Part of a small language model's weights.
Size: 9 layers, MLP 1024 GELU, 7.87M parameters.
Training: a variant of Adam for these matrices, 195M tokens.
Each number is 200 + 40 x the weight over the matrix's rms, rounded and kept within 0 to 999. Layers, rows and columns count from 0.

# layer 4 attention query, 256x256, rms 0.0504, rows 19-32, columns 0-255
186,209,211,147,171,185,168,200,211,219,229,205,190,246,282,248,190,172,270,195,224,151,186,197,227,174,175,209,201,197,198,151,221,188,209,228,169,180,264,135,227,244,209,170,186,182,210,247,174,235,160,214,237,174,263,225,137,64,84,248,132,269,188,242,170,226,213,258,159,173,255,135,190,221,182,181,167,197,202,191,197,234,183,217,124,323,264,176,216,180,211,212,206,212,177,191,170,188,244,178,226,181,161,190,224,216,277,251,154,173,256,229,194,241,196,197,211,217,231,210,240,205,160,212,151,222,250,197,162,129,247,205,261,179,237,159,254,180,197,225,214,237,185,214,202,253,162,170,178,207,243,162,198,246,326,173,154,147,273,216,203,226,202,107,188,232,191,204,212,161,195,200,248,155,203,209,187,141,181,108,258,212,243,236,228,199,186,184,181,231,213,212,199,196,112,233,220,155,230,106,192,211,255,227,218,187,182,180,226,138,215,212,210,202,183,182,180,211,247,242,250,191,182,200,219,203,188,237,224,156,160,217,201,196,237,196,206,254,247,205,156,213,201,170,284,218,198,182,204,206,186,145,211,188,175,254
139,213,204,94,195,162,238,195,171,156,185,128,195,190,169,251,172,188,152,197,291,127,211,149,195,263,252,269,195,219,169,205,189,177,292,155,151,164,226,177,251,52,161,191,253,222,274,227,181,220,192,206,232,155,133,245,252,239,199,229,116,261,241,233,207,221,159,161,208,170,228,181,160,243,68,226,219,204,155,187,214,235,241,189,185,225,265,176,324,220,207,178,213,249,201,200,203,250,205,210,203,202,192,177,168,231,154,156,208,280,80,198,136,231,193,201,184,211,262,230,299,210,141,334,159,175,218,138,200,133,222,195,194,202,205,173,220,188,197,114,197,336,176,236,191,176,212,203,181,285,211,200,249,248,231,163,211,245,240,179,75,256,252,196,219,178,247,133,230,185,199,206,264,135,209,336,221,150,231,275,266,221,210,217,148,220,250,135,126,175,220,193,69,163,294,100,248,195,78,191,197,217,188,211,232,233,230,173,122,162,230,150,183,210,182,171,182,232,158,249,273,175,230,187,264,305,245,187,132,116,234,181,211,252,231,114,189,154,234,201,264,97,193,113,256,240,158,200,197,165,159,174,126,127,197,210
162,211,182,34,293,228,244,144,150,204,167,165,237,233,208,194,160,134,166,251,229,135,179,206,129,219,253,181,152,149,205,206,208,184,159,190,216,90,265,213,211,149,249,210,163,219,183,253,194,218,209,215,147,251,263,225,153,277,206,280,117,219,113,210,165,206,212,256,132,192,223,265,190,231,81,194,259,185,247,177,204,199,164,182,235,171,221,238,174,142,172,237,251,247,125,133,237,216,230,213,224,303,222,187,90,210,232,239,248,183,193,247,129,189,264,150,193,252,212,242,189,190,145,228,246,228,270,227,163,160,193,230,182,254,198,241,146,180,160,166,181,277,134,141,175,149,185,270,212,241,219,202,196,216,203,146,213,150,328,173,137,188,207,222,170,170,254,213,201,259,195,241,257,233,218,210,214,158,165,253,158,212,127,326,152,169,187,185,235,293,228,261,198,206,201,211,244,226,98,229,237,202,257,167,208,258,170,230,170,233,147,173,146,161,259,163,184,186,183,237,240,215,225,132,221,230,174,164,226,172,232,166,187,170,246,166,271,241,250,187,228,118,166,222,223,256,192,183,314,195,201,228,216,171,188,151
248,246,107,199,254,200,197,248,152,185,254,179,181,234,172,184,228,270,190,180,209,221,226,162,158,201,124,228,220,186,193,224,156,185,183,254,168,255,204,257,164,209,141,251,190,267,274,117,196,233,202,231,196,198,203,170,200,163,220,172,273,193,227,266,178,188,120,154,175,170,187,179,168,197,149,189,117,148,164,201,129,190,250,252,218,206,143,212,286,261,225,183,206,193,200,183,211,218,130,193,163,208,214,203,147,228,199,213,206,220,197,154,169,206,222,179,238,235,254,185,257,213,232,268,156,134,135,215,224,244,218,183,220,173,241,195,173,239,232,163,177,262,140,199,163,155,250,200,177,222,155,261,237,237,176,185,152,220,114,225,112,278,167,237,168,192,218,253,234,219,176,198,179,203,221,243,213,204,175,261,186,223,202,154,196,182,251,110,213,179,137,175,250,195,236,137,317,166,165,160,197,296,161,209,189,134,261,220,182,186,226,221,183,193,158,185,243,195,114,198,230,181,187,156,155,176,173,180,206,176,225,226,153,195,162,207,198,179,228,207,135,211,144,199,224,200,163,158,207,207,199,139,196,186,197,184
171,185,152,76,219,179,140,167,239,220,248,202,181,287,218,181,200,296,234,225,171,237,182,207,230,137,164,151,193,150,221,106,193,241,93,198,234,218,203,238,288,196,158,122,248,199,170,228,244,246,170,219,214,247,222,129,144,197,279,145,149,176,179,186,207,206,136,96,208,161,139,240,182,142,258,218,217,234,183,198,211,134,186,196,193,264,202,211,115,253,146,191,183,211,219,198,239,262,155,190,236,194,164,126,164,256,169,169,172,132,203,244,177,177,215,84,134,146,141,235,239,158,214,156,213,247,155,197,209,198,274,158,261,241,250,172,151,248,261,177,245,144,240,226,198,223,246,183,211,66,126,143,115,215,192,185,224,209,199,160,331,114,183,189,224,266,241,196,181,114,234,233,192,237,161,164,275,221,216,279,202,215,174,147,152,175,189,184,117,262,141,213,166,211,256,258,316,210,221,194,173,252,241,245,159,239,202,302,240,228,222,215,166,204,171,229,191,157,203,165,122,221,165,266,116,174,238,319,218,147,197,216,236,197,176,140,164,218,197,239,201,191,197,225,239,165,188,207,232,242,238,266,240,213,220,266
244,151,221,148,245,187,193,202,191,264,182,192,235,201,198,200,205,275,208,218,205,267,195,137,120,224,214,118,156,144,294,199,206,232,192,170,209,239,219,124,226,181,258,125,248,194,213,175,197,152,221,195,196,181,120,120,255,253,249,181,156,208,236,237,177,228,198,193,267,220,192,195,173,214,202,154,160,185,194,183,280,100,210,188,239,181,270,158,138,175,191,195,240,187,198,173,160,146,163,226,174,275,204,266,217,226,211,203,309,176,145,175,203,228,265,185,147,264,57,194,161,199,135,231,301,246,201,226,170,206,265,220,190,194,196,203,279,214,202,180,198,155,228,218,188,175,259,256,147,218,222,206,237,159,172,265,257,237,228,238,221,189,175,199,185,143,229,202,169,199,168,215,190,193,196,213,153,196,229,221,276,232,170,228,119,169,160,268,162,140,279,289,230,170,229,189,143,172,97,238,228,155,200,161,175,234,198,212,148,219,151,164,135,176,201,174,210,172,193,227,210,223,209,203,195,160,174,196,231,167,179,174,260,255,230,235,140,185,164,190,217,189,249,214,204,236,231,209,233,190,204,268,259,204,222,191
145,192,228,186,129,177,125,238,171,226,196,230,198,160,208,170,226,134,184,173,189,150,162,177,148,225,167,279,203,176,196,222,165,240,238,140,229,163,212,151,168,210,137,240,244,259,228,91,234,182,168,196,271,124,214,208,223,239,158,201,209,104,235,204,211,126,174,175,235,164,236,169,228,225,156,178,209,260,177,171,105,256,274,230,209,303,215,245,237,227,144,211,188,271,152,324,188,142,246,248,181,210,154,200,183,111,232,203,151,246,195,171,147,219,261,207,111,184,255,206,238,204,171,199,186,180,210,226,157,274,201,217,203,227,225,213,220,285,236,273,236,211,182,188,167,213,253,201,185,222,271,250,174,264,161,223,194,195,203,182,153,208,197,152,253,236,198,185,225,170,238,121,245,220,187,193,159,205,205,174,241,185,221,176,181,209,156,292,240,201,255,149,201,234,216,203,200,232,153,184,221,104,195,190,207,215,240,175,178,241,160,194,244,220,182,154,209,191,145,211,279,241,144,191,205,216,182,231,248,200,181,119,182,182,242,120,206,256,255,193,281,210,286,206,213,215,185,239,178,195,185,229,177,76,78,189
255,160,139,152,120,135,190,238,228,256,135,109,218,177,219,274,129,288,251,199,226,207,175,234,166,180,186,164,214,190,212,179,236,212,170,213,224,226,192,245,215,270,241,194,178,222,230,137,241,151,144,194,198,192,244,149,187,212,195,192,165,241,195,176,163,150,201,132,186,155,192,160,199,241,217,194,147,189,231,237,263,164,222,234,169,166,172,191,29,159,163,205,236,263,209,172,255,181,201,203,200,265,235,154,188,141,205,245,118,68,242,310,185,240,215,208,223,250,147,239,134,199,225,245,221,247,192,250,211,305,170,209,140,244,246,174,175,183,161,194,220,149,236,121,213,150,208,195,188,163,215,258,170,222,248,198,150,212,155,258,207,194,184,216,185,196,232,183,202,140,213,223,187,226,201,192,251,248,157,187,232,320,154,179,202,147,191,172,211,188,238,176,232,201,227,227,152,277,184,229,166,234,182,174,144,171,317,180,183,203,291,243,203,193,200,203,219,199,191,166,281,246,176,205,206,196,140,230,196,235,236,239,170,224,244,186,212,221,178,211,230,323,177,237,136,165,266,162,189,271,199,147,280,188,215,177
131,54,303,230,136,166,228,102,219,211,220,181,143,167,231,151,99,99,152,153,162,140,171,205,195,186,261,214,211,229,168,90,136,167,227,149,182,170,271,151,252,184,194,220,165,244,160,278,248,231,222,244,215,237,206,295,197,165,145,179,123,211,157,212,212,209,213,239,209,207,214,200,237,122,172,295,190,174,246,274,191,292,173,137,178,170,143,264,269,190,243,161,215,207,192,137,156,234,273,256,301,263,211,141,225,207,123,210,199,252,279,171,187,197,139,189,248,218,201,244,122,148,189,208,165,215,184,204,230,212,183,196,254,169,189,161,230,251,196,244,197,193,243,228,170,145,155,174,148,151,124,155,265,228,230,147,150,120,240,184,224,197,191,267,225,212,244,138,175,127,266,256,199,165,179,167,160,189,227,186,214,179,208,221,243,180,171,236,170,193,194,247,149,229,235,172,253,373,215,164,118,189,205,262,172,263,240,226,189,205,230,228,186,241,290,202,216,180,245,166,182,255,198,224,300,204,271,209,135,215,218,141,262,262,200,149,206,145,277,226,245,282,241,225,216,128,121,222,203,204,206,170,224,189,144,245
222,235,213,221,116,166,203,176,219,212,179,192,196,157,179,251,197,238,187,122,195,273,195,298,199,216,134,185,185,243,192,224,233,208,148,205,192,220,194,198,160,169,154,166,231,197,210,179,221,193,179,201,218,189,167,159,212,165,198,130,241,239,238,178,233,127,176,274,244,198,261,232,202,235,207,180,138,238,183,229,134,165,127,203,229,183,226,191,208,237,317,187,203,188,256,252,190,225,159,196,194,201,212,238,211,250,225,212,191,169,241,220,237,211,170,180,250,212,176,185,180,209,222,241,224,183,200,176,231,218,206,225,202,191,206,158,169,240,266,168,170,202,202,186,178,206,236,214,184,141,232,131,222,169,211,259,195,208,167,253,208,149,223,195,190,210,191,226,222,181,199,223,199,204,213,223,172,196,148,197,236,200,141,204,190,194,194,134,192,243,209,221,241,196,212,201,191,253,205,169,204,191,221,183,196,212,228,178,166,189,256,165,178,189,241,161,210,217,227,175,203,180,220,204,205,178,208,227,229,190,218,164,187,198,196,210,135,193,219,195,200,243,192,185,201,216,206,145,243,230,213,115,181,207,159,176
174,92,202,237,136,173,251,223,269,185,165,148,163,216,256,195,150,227,161,190,228,192,170,205,208,170,250,214,242,254,216,183,199,236,177,251,201,211,208,288,238,273,280,308,198,238,210,148,155,168,161,207,172,241,131,121,231,201,200,208,234,188,213,183,180,191,135,190,186,170,174,110,135,167,155,202,135,114,202,240,184,244,188,200,145,198,198,183,83,212,174,155,198,182,235,247,161,260,192,217,153,271,188,177,132,264,204,282,161,83,274,211,191,214,198,172,274,288,142,156,129,196,256,172,231,266,163,256,184,238,161,165,157,220,167,196,198,263,175,210,235,201,228,164,204,207,229,207,166,216,223,243,297,191,197,275,160,193,216,240,192,191,144,207,178,186,170,213,235,180,245,184,201,210,146,190,186,255,248,253,194,239,150,141,178,188,207,216,177,134,157,235,190,206,191,251,225,231,187,165,125,148,219,211,162,199,208,198,224,229,199,210,193,230,226,190,215,168,231,164,190,243,208,252,199,124,167,241,186,207,131,208,232,233,273,187,189,229,189,170,219,243,278,211,238,206,232,212,159,224,198,252,240,221,129,199
205,122,226,266,202,237,166,144,251,164,243,281,115,117,201,153,185,182,172,158,213,195,194,250,158,205,165,257,191,245,180,165,258,200,211,259,126,229,152,153,192,240,216,292,208,199,102,165,196,232,188,213,202,264,139,193,148,163,220,255,238,181,260,269,159,127,181,237,231,265,200,228,259,193,154,222,139,206,189,249,163,232,224,197,213,189,182,229,256,235,219,183,182,187,205,249,207,212,240,246,254,247,177,210,189,251,164,257,212,195,292,227,182,193,119,211,122,216,192,167,76,251,197,190,193,166,200,241,214,201,167,178,166,119,178,163,150,258,166,131,173,133,243,193,195,170,204,128,224,174,100,194,184,248,233,150,195,147,248,213,185,183,181,262,180,224,229,285,256,173,153,208,175,184,186,157,205,148,216,128,160,172,217,189,229,198,166,144,278,150,301,243,215,195,227,276,176,154,253,176,180,109,180,240,236,165,221,206,231,206,151,236,178,213,202,253,169,245,158,222,148,194,208,252,240,246,226,210,198,324,206,225,179,136,212,176,166,222,206,186,227,231,222,219,260,215,154,281,148,173,198,171,208,287,155,163
233,233,218,214,215,160,246,272,253,245,200,236,121,201,180,211,144,217,155,139,245,232,296,185,134,201,159,244,204,188,211,201,128,179,155,176,177,185,198,203,215,124,135,174,262,116,154,216,202,125,228,213,205,175,185,184,221,275,115,187,244,151,174,165,227,137,173,122,249,289,120,256,231,250,234,180,237,229,208,174,179,266,168,204,229,210,162,149,245,172,243,197,235,218,146,179,239,250,172,240,264,165,226,152,126,140,176,202,246,173,233,233,200,191,172,202,201,165,194,139,288,237,129,250,153,224,216,177,169,133,216,262,180,162,194,263,174,255,159,184,216,172,168,262,195,183,220,194,214,214,233,121,203,209,138,182,209,219,236,237,189,177,264,181,267,169,198,267,222,178,147,185,220,209,216,221,126,144,192,138,155,193,176,210,201,244,194,163,220,226,249,117,256,185,215,138,212,186,135,158,222,150,162,174,278,202,258,193,192,139,236,155,212,221,214,202,91,260,210,244,194,211,225,149,169,199,172,248,193,225,234,213,172,212,238,199,232,169,274,198,191,193,215,189,219,214,136,158,223,209,173,215,132,187,254,214
134,171,139,243,190,197,236,216,193,159,227,201,177,148,232,146,153,178,224,183,190,218,229,213,232,260,158,215,195,237,121,247,214,227,202,182,208,173,119,109,131,213,198,340,169,286,204,166,228,271,159,173,217,303,255,199,114,248,148,192,254,232,202,149,127,175,118,197,222,203,201,206,169,182,167,203,285,168,198,226,157,225,169,198,186,188,212,219,145,229,213,189,191,206,178,266,220,241,148,136,146,217,214,189,171,217,292,201,150,238,179,188,128,234,149,221,180,193,268,248,202,216,159,307,161,203,229,196,218,165,271,164,215,177,232,164,129,200,283,207,210,227,271,162,127,190,194,140,121,213,180,175,206,279,179,211,161,229,162,151,167,194,217,171,138,240,207,157,184,222,217,222,198,171,190,239,222,214,154,282,168,251,288,169,177,36,283,171,262,187,238,212,184,176,232,162,216,267,202,195,174,161,187,244,172,228,225,192,197,197,171,184,217,234,164,126,162,223,252,224,163,233,191,228,193,267,107,179,197,256,224,195,257,223,170,208,222,239,263,202,259,244,98,220,288,168,247,172,198,198,185,172,106,199,246,221
# layer 4 attention key, 256x256, rms 0.0469, rows 19-31, columns 0-255
208,246,207,192,192,201,163,218,214,209,199,267,191,205,134,218,190,192,183,239,152,159,246,203,185,174,223,214,246,109,203,183,197,239,185,196,297,205,204,202,191,252,185,183,160,219,151,201,203,161,202,156,145,228,202,191,207,232,216,178,281,145,154,207,223,177,237,219,212,204,189,253,239,198,171,0,225,193,184,231,152,218,235,164,212,152,174,192,197,155,208,251,129,180,97,239,189,177,187,198,228,229,188,216,199,248,182,142,227,197,211,186,197,226,266,220,241,173,220,182,195,299,203,156,187,173,338,157,235,214,190,242,221,210,202,275,214,172,193,198,199,207,217,256,252,220,197,199,255,200,208,231,228,175,190,211,234,157,240,187,216,209,226,202,256,211,183,226,206,227,186,167,128,190,260,227,180,165,153,181,156,140,242,170,193,199,184,199,201,248,169,248,218,167,213,206,178,159,182,170,209,190,154,0,227,174,181,145,215,157,157,226,205,172,219,175,178,237,167,272,178,214,201,191,150,176,203,174,236,237,218,165,212,167,230,173,250,229,197,115,162,137,196,182,220,221,267,176,151,181,194,241,208,207,187,101
220,237,191,219,214,192,191,217,186,165,221,144,230,193,165,307,205,190,179,242,280,194,213,188,162,258,154,259,171,171,162,240,176,247,182,207,255,143,191,176,152,229,253,247,189,170,185,232,242,219,114,178,188,207,230,192,194,224,175,225,213,189,183,169,218,181,186,176,186,195,238,231,145,240,172,0,222,228,232,191,201,243,158,245,230,125,180,147,173,99,226,149,213,190,64,147,245,215,220,226,225,270,249,243,164,219,230,194,231,187,155,250,179,266,276,266,184,175,190,214,199,356,122,259,215,233,301,213,243,218,186,221,211,186,247,290,184,179,208,157,232,249,174,169,240,184,236,245,216,233,243,247,221,179,184,182,232,186,228,156,140,223,235,154,262,165,193,218,211,220,186,174,221,210,243,214,178,157,200,217,184,199,239,246,214,182,216,184,249,228,222,193,222,153,166,130,171,208,195,269,206,201,193,0,248,207,192,111,168,185,120,221,220,80,179,219,127,244,172,247,202,234,203,104,204,236,156,160,156,253,253,131,175,183,244,199,236,264,205,160,199,154,140,212,232,263,221,195,208,217,99,169,176,163,221,153
195,180,169,220,232,208,159,192,207,168,207,184,227,166,176,128,137,167,116,253,183,119,185,165,231,175,162,211,103,201,179,151,263,210,194,198,320,266,174,171,240,169,209,185,202,146,224,236,232,215,142,169,224,203,239,194,172,221,254,212,197,192,174,277,178,241,179,221,210,170,155,236,159,197,147,220,201,156,211,198,215,196,160,235,221,111,266,175,193,153,250,223,211,179,184,187,224,178,182,188,168,207,206,225,271,275,206,208,252,205,151,170,137,219,337,208,171,258,252,166,190,0,207,190,210,210,125,288,214,253,248,142,230,302,185,198,236,220,210,171,202,206,196,207,195,146,229,252,182,213,160,273,218,208,213,270,194,202,108,194,154,260,252,212,211,161,161,191,169,243,205,208,233,222,161,214,215,172,200,219,236,210,228,217,227,198,192,227,159,168,190,209,150,227,246,236,202,224,188,250,175,164,171,151,90,210,191,243,191,468,159,191,202,188,171,204,167,86,125,147,235,209,109,231,159,211,172,169,205,229,205,165,232,250,223,173,202,185,229,231,214,192,183,258,269,143,204,166,194,218,269,198,189,202,189,161
218,179,216,206,168,195,200,214,245,178,220,140,191,188,214,189,202,182,238,225,288,213,173,252,191,174,183,240,176,199,231,174,209,216,216,189,208,147,217,177,204,194,274,226,256,167,201,197,232,190,150,199,169,197,209,173,200,191,151,216,229,205,217,129,158,192,154,143,185,237,219,234,191,276,124,56,215,215,201,243,231,174,200,223,180,191,236,219,119,140,157,166,197,185,200,169,253,218,192,217,252,237,202,223,186,205,290,267,209,170,125,222,206,171,231,224,179,196,135,228,120,391,201,192,193,220,319,191,195,193,174,233,162,173,175,260,152,228,144,165,152,245,259,180,129,220,249,194,231,206,248,210,230,177,208,228,225,190,234,200,126,208,142,119,172,209,191,223,202,225,187,241,238,152,240,198,197,258,151,243,171,214,179,182,224,154,209,191,224,198,239,192,171,183,168,210,129,220,137,205,189,176,184,99,238,189,180,162,177,200,229,198,209,141,219,190,217,193,198,231,202,251,180,120,181,225,202,117,237,224,244,216,189,190,216,228,252,263,165,101,134,144,209,229,201,259,248,221,176,178,133,189,147,217,203,134
222,194,212,225,200,223,210,195,194,182,187,211,130,183,207,138,186,194,227,183,179,216,172,285,221,203,211,173,216,295,200,200,214,140,207,190,86,233,215,216,186,200,190,223,212,171,198,202,175,209,291,237,223,220,172,265,211,184,191,218,181,199,235,217,142,221,227,222,210,194,188,141,193,173,247,484,192,210,240,175,199,184,169,170,201,199,220,222,262,305,179,181,178,162,338,182,198,191,199,194,182,184,207,170,258,202,148,163,212,214,219,187,296,190,35,184,245,197,184,168,174,163,249,192,207,144,71,237,249,195,226,186,203,119,211,127,186,182,183,191,196,202,237,232,166,162,173,204,177,179,166,190,212,211,219,201,116,209,184,204,206,201,203,236,165,200,225,196,170,190,218,187,199,157,187,200,215,193,250,192,224,221,188,208,200,244,241,168,192,176,217,197,227,193,184,167,195,193,222,199,190,187,202,483,174,176,212,187,191,135,243,189,191,271,210,202,267,183,204,178,206,188,314,261,244,191,295,190,196,181,213,232,214,201,141,211,171,165,193,305,171,232,192,175,155,139,158,205,213,173,217,196,207,221,181,239
193,140,212,246,211,231,221,178,177,233,200,198,234,196,197,198,145,226,208,194,127,206,182,129,230,187,179,150,194,208,190,201,198,200,179,206,306,226,205,239,270,236,239,147,149,207,195,127,222,232,110,186,212,171,260,202,182,176,203,201,155,147,196,246,198,214,192,219,151,199,185,189,152,143,224,207,156,256,189,94,212,148,260,231,260,194,152,193,207,139,231,218,231,198,165,136,184,164,205,215,186,180,209,162,237,264,171,209,243,190,210,212,129,200,273,156,209,197,222,198,195,0,183,193,259,238,140,257,191,233,218,217,204,316,209,210,232,201,227,210,213,205,181,140,194,224,204,217,212,161,160,242,175,182,166,199,207,207,183,192,94,172,162,253,234,210,165,199,187,248,228,262,213,170,159,207,206,168,206,183,179,262,200,231,244,229,177,147,188,227,209,182,188,299,184,225,200,231,194,230,199,178,183,149,155,195,206,291,168,427,167,189,208,205,189,273,219,115,184,89,209,262,158,225,226,201,173,172,169,220,204,158,148,219,191,197,140,179,244,244,175,267,194,256,207,178,204,187,217,267,347,199,189,221,218,206
203,137,215,195,158,140,202,219,198,191,162,191,193,235,211,176,187,216,201,237,107,224,189,156,256,220,134,268,208,227,173,216,235,174,225,217,243,143,218,198,179,221,216,240,145,162,238,182,162,182,174,179,225,216,214,271,269,222,152,213,174,156,158,209,152,212,214,174,246,202,169,172,222,204,185,349,213,188,221,235,206,273,259,169,197,192,222,201,160,129,187,211,205,182,185,224,199,201,227,171,243,216,188,134,217,200,249,185,205,214,228,140,152,192,175,184,225,238,249,252,227,0,218,216,179,205,162,283,222,203,210,122,220,272,172,184,200,208,236,242,210,223,147,161,190,179,218,202,153,221,249,230,217,196,185,206,187,212,174,187,243,203,180,223,203,147,197,137,195,208,193,171,245,190,129,239,188,195,243,174,149,147,227,199,184,229,194,211,172,170,166,128,261,279,246,211,174,167,182,206,210,144,175,272,138,180,160,245,220,264,229,191,308,239,189,216,191,87,139,53,255,210,106,279,186,171,210,231,237,180,150,158,215,233,137,201,201,171,128,236,266,284,178,239,244,151,157,226,248,211,237,212,223,189,245,222
212,215,253,268,263,168,271,200,212,166,170,173,220,239,233,174,186,272,141,206,165,204,124,149,194,159,205,148,197,194,200,210,198,194,205,211,238,199,220,222,219,193,230,224,214,188,223,142,163,204,246,216,183,219,158,201,234,232,218,138,217,221,214,209,224,197,214,158,162,247,183,238,187,218,251,377,215,201,165,260,181,220,197,175,201,204,288,210,205,320,227,158,158,161,376,198,202,209,177,214,156,152,189,198,220,286,145,222,220,199,257,179,184,195,212,166,208,220,223,227,172,54,227,173,152,150,88,225,171,260,133,194,204,158,181,170,187,302,183,221,137,219,259,146,120,187,158,237,167,248,169,270,231,188,172,215,168,158,175,217,200,229,178,207,209,232,147,217,204,114,214,272,181,114,169,182,218,234,166,221,227,238,193,194,196,192,153,58,186,109,143,182,192,229,200,238,246,220,143,247,177,232,182,351,95,222,162,295,203,291,206,197,183,184,205,255,204,133,157,76,186,201,114,274,197,108,209,162,194,260,173,179,179,221,117,206,186,162,176,251,228,194,180,235,128,146,189,251,180,199,236,242,188,233,192,217
211,146,224,196,180,187,210,197,199,144,178,219,142,221,198,148,168,206,196,184,198,222,222,287,228,203,209,211,162,258,170,215,224,117,191,211,0,230,200,209,172,184,150,221,174,220,213,223,180,208,236,263,244,198,166,217,206,206,205,242,167,181,213,175,195,217,224,229,204,197,193,206,189,174,249,386,217,206,225,240,184,219,182,172,125,178,186,185,251,351,224,157,198,234,265,205,204,210,148,174,174,215,211,229,204,186,179,214,173,244,248,132,276,226,54,176,209,206,219,186,208,242,184,217,205,194,100,205,209,138,221,232,204,84,227,146,204,222,203,189,195,211,197,213,171,150,203,168,188,221,212,165,187,232,220,160,129,203,208,209,182,212,217,202,200,188,213,221,207,160,212,176,175,208,209,176,198,181,236,176,198,198,237,204,199,218,211,201,182,237,219,225,209,144,203,173,247,186,195,196,181,208,194,451,236,181,203,118,229,15,200,213,200,325,184,199,185,225,214,263,196,191,343,277,226,193,229,222,175,181,215,214,190,214,156,208,166,162,160,260,230,208,175,158,224,178,167,216,183,192,112,224,210,213,173,226
200,226,188,192,250,215,274,211,250,196,240,190,184,255,239,238,192,219,195,193,207,195,211,218,181,204,259,175,243,155,217,130,192,266,219,225,288,180,236,167,225,225,239,208,197,237,140,196,196,174,156,146,155,191,185,189,192,211,182,192,199,176,243,166,175,222,194,169,189,206,208,203,233,132,186,68,204,245,201,276,226,230,231,193,219,183,149,206,168,161,185,233,192,230,185,199,217,227,203,164,205,178,204,252,198,183,131,179,170,205,229,194,216,214,267,163,231,178,136,217,196,242,160,188,242,236,271,119,213,236,149,233,200,221,124,251,231,177,160,175,236,189,187,156,224,210,156,140,221,175,168,193,195,191,178,231,267,166,263,206,188,219,174,180,190,246,191,215,213,224,209,167,122,184,204,235,130,239,199,197,180,198,146,183,221,163,269,136,213,201,210,231,172,225,210,202,153,237,239,235,208,229,201,76,222,197,216,179,214,208,233,199,182,146,209,271,207,249,224,69,164,199,154,176,191,170,114,249,139,218,188,251,226,268,236,223,222,207,214,148,185,229,191,185,133,139,261,241,156,229,155,229,219,195,224,218
252,102,235,200,225,177,229,184,209,215,170,172,167,199,232,104,140,247,187,251,164,208,208,215,210,141,184,247,186,257,142,199,168,125,187,194,5,198,240,178,167,233,199,191,205,202,237,190,182,199,285,248,256,166,190,236,233,246,206,213,228,194,194,206,243,212,196,134,209,212,171,190,165,203,224,434,171,215,195,266,207,215,216,170,133,241,208,258,232,303,220,214,174,168,296,174,182,164,173,174,202,195,189,208,194,182,160,237,205,255,270,145,219,211,138,191,213,243,174,236,220,248,167,243,115,203,109,241,210,230,210,232,180,54,206,167,202,266,195,170,137,179,195,243,116,199,184,181,110,201,198,222,197,210,202,137,158,167,229,263,158,182,145,196,190,231,205,241,170,149,197,227,206,146,232,219,208,229,237,183,198,184,201,168,233,190,147,152,208,182,220,219,212,208,193,206,197,196,197,199,188,197,156,433,225,190,305,222,223,101,224,203,201,240,188,205,248,162,162,187,195,224,172,240,211,216,195,184,229,200,252,217,158,219,168,171,160,215,188,294,177,250,240,187,142,172,132,216,177,223,164,200,221,210,211,215
224,213,175,187,154,192,231,228,208,211,194,185,236,253,242,196,194,181,207,213,223,257,284,198,168,168,229,217,219,165,210,198,187,190,212,222,161,152,225,194,221,214,218,209,191,204,229,233,149,184,168,204,186,192,166,184,181,182,170,204,231,188,194,176,240,176,199,209,198,236,234,144,193,190,142,0,231,166,184,237,198,206,204,200,181,213,168,204,192,179,233,243,262,211,113,195,153,200,198,183,159,212,185,253,152,161,245,244,223,234,217,150,228,213,229,239,231,236,215,181,213,425,192,212,191,200,315,167,192,170,212,253,180,179,220,217,192,221,183,218,172,195,189,226,194,178,181,182,207,223,254,179,207,193,240,224,245,183,212,207,144,197,226,103,185,169,190,178,186,207,206,228,133,251,283,236,187,200,126,220,183,182,223,167,233,169,233,199,184,245,169,195,189,126,232,183,237,220,193,216,169,232,210,41,325,199,190,140,219,24,158,179,168,196,214,190,203,290,233,331,208,239,167,105,194,198,116,186,219,168,194,298,181,179,227,234,181,225,211,138,173,180,197,180,191,239,230,169,161,191,104,190,203,215,256,174
150,240,187,190,193,191,195,192,187,209,194,179,288,185,216,283,242,221,228,234,206,175,206,157,176,199,209,231,183,161,204,229,180,311,193,186,328,192,180,184,223,253,224,201,173,202,218,188,237,182,92,161,193,187,190,193,200,199,196,188,222,197,200,220,200,177,166,207,209,171,283,192,194,219,183,0,196,237,201,196,207,180,217,224,270,155,188,211,189,103,163,240,224,194,106,179,204,213,214,193,204,216,192,241,248,224,234,192,200,181,194,177,162,214,316,189,189,203,196,203,206,198,178,144,230,174,326,175,216,243,184,199,202,276,191,302,186,172,210,209,196,206,220,181,217,228,209,214,213,208,235,216,226,197,185,239,284,204,190,198,148,176,212,189,228,204,202,186,219,248,192,194,251,203,213,243,180,196,182,219,207,236,178,163,189,168,216,189,197,219,233,189,178,203,225,203,180,236,211,212,215,165,194,0,191,191,207,169,205,266,130,194,194,139,190,191,170,227,193,188,222,181,131,100,170,205,108,197,204,210,158,185,234,208,260,222,183,242,196,114,233,198,202,182,218,216,255,218,193,210,198,218,201,173,248,156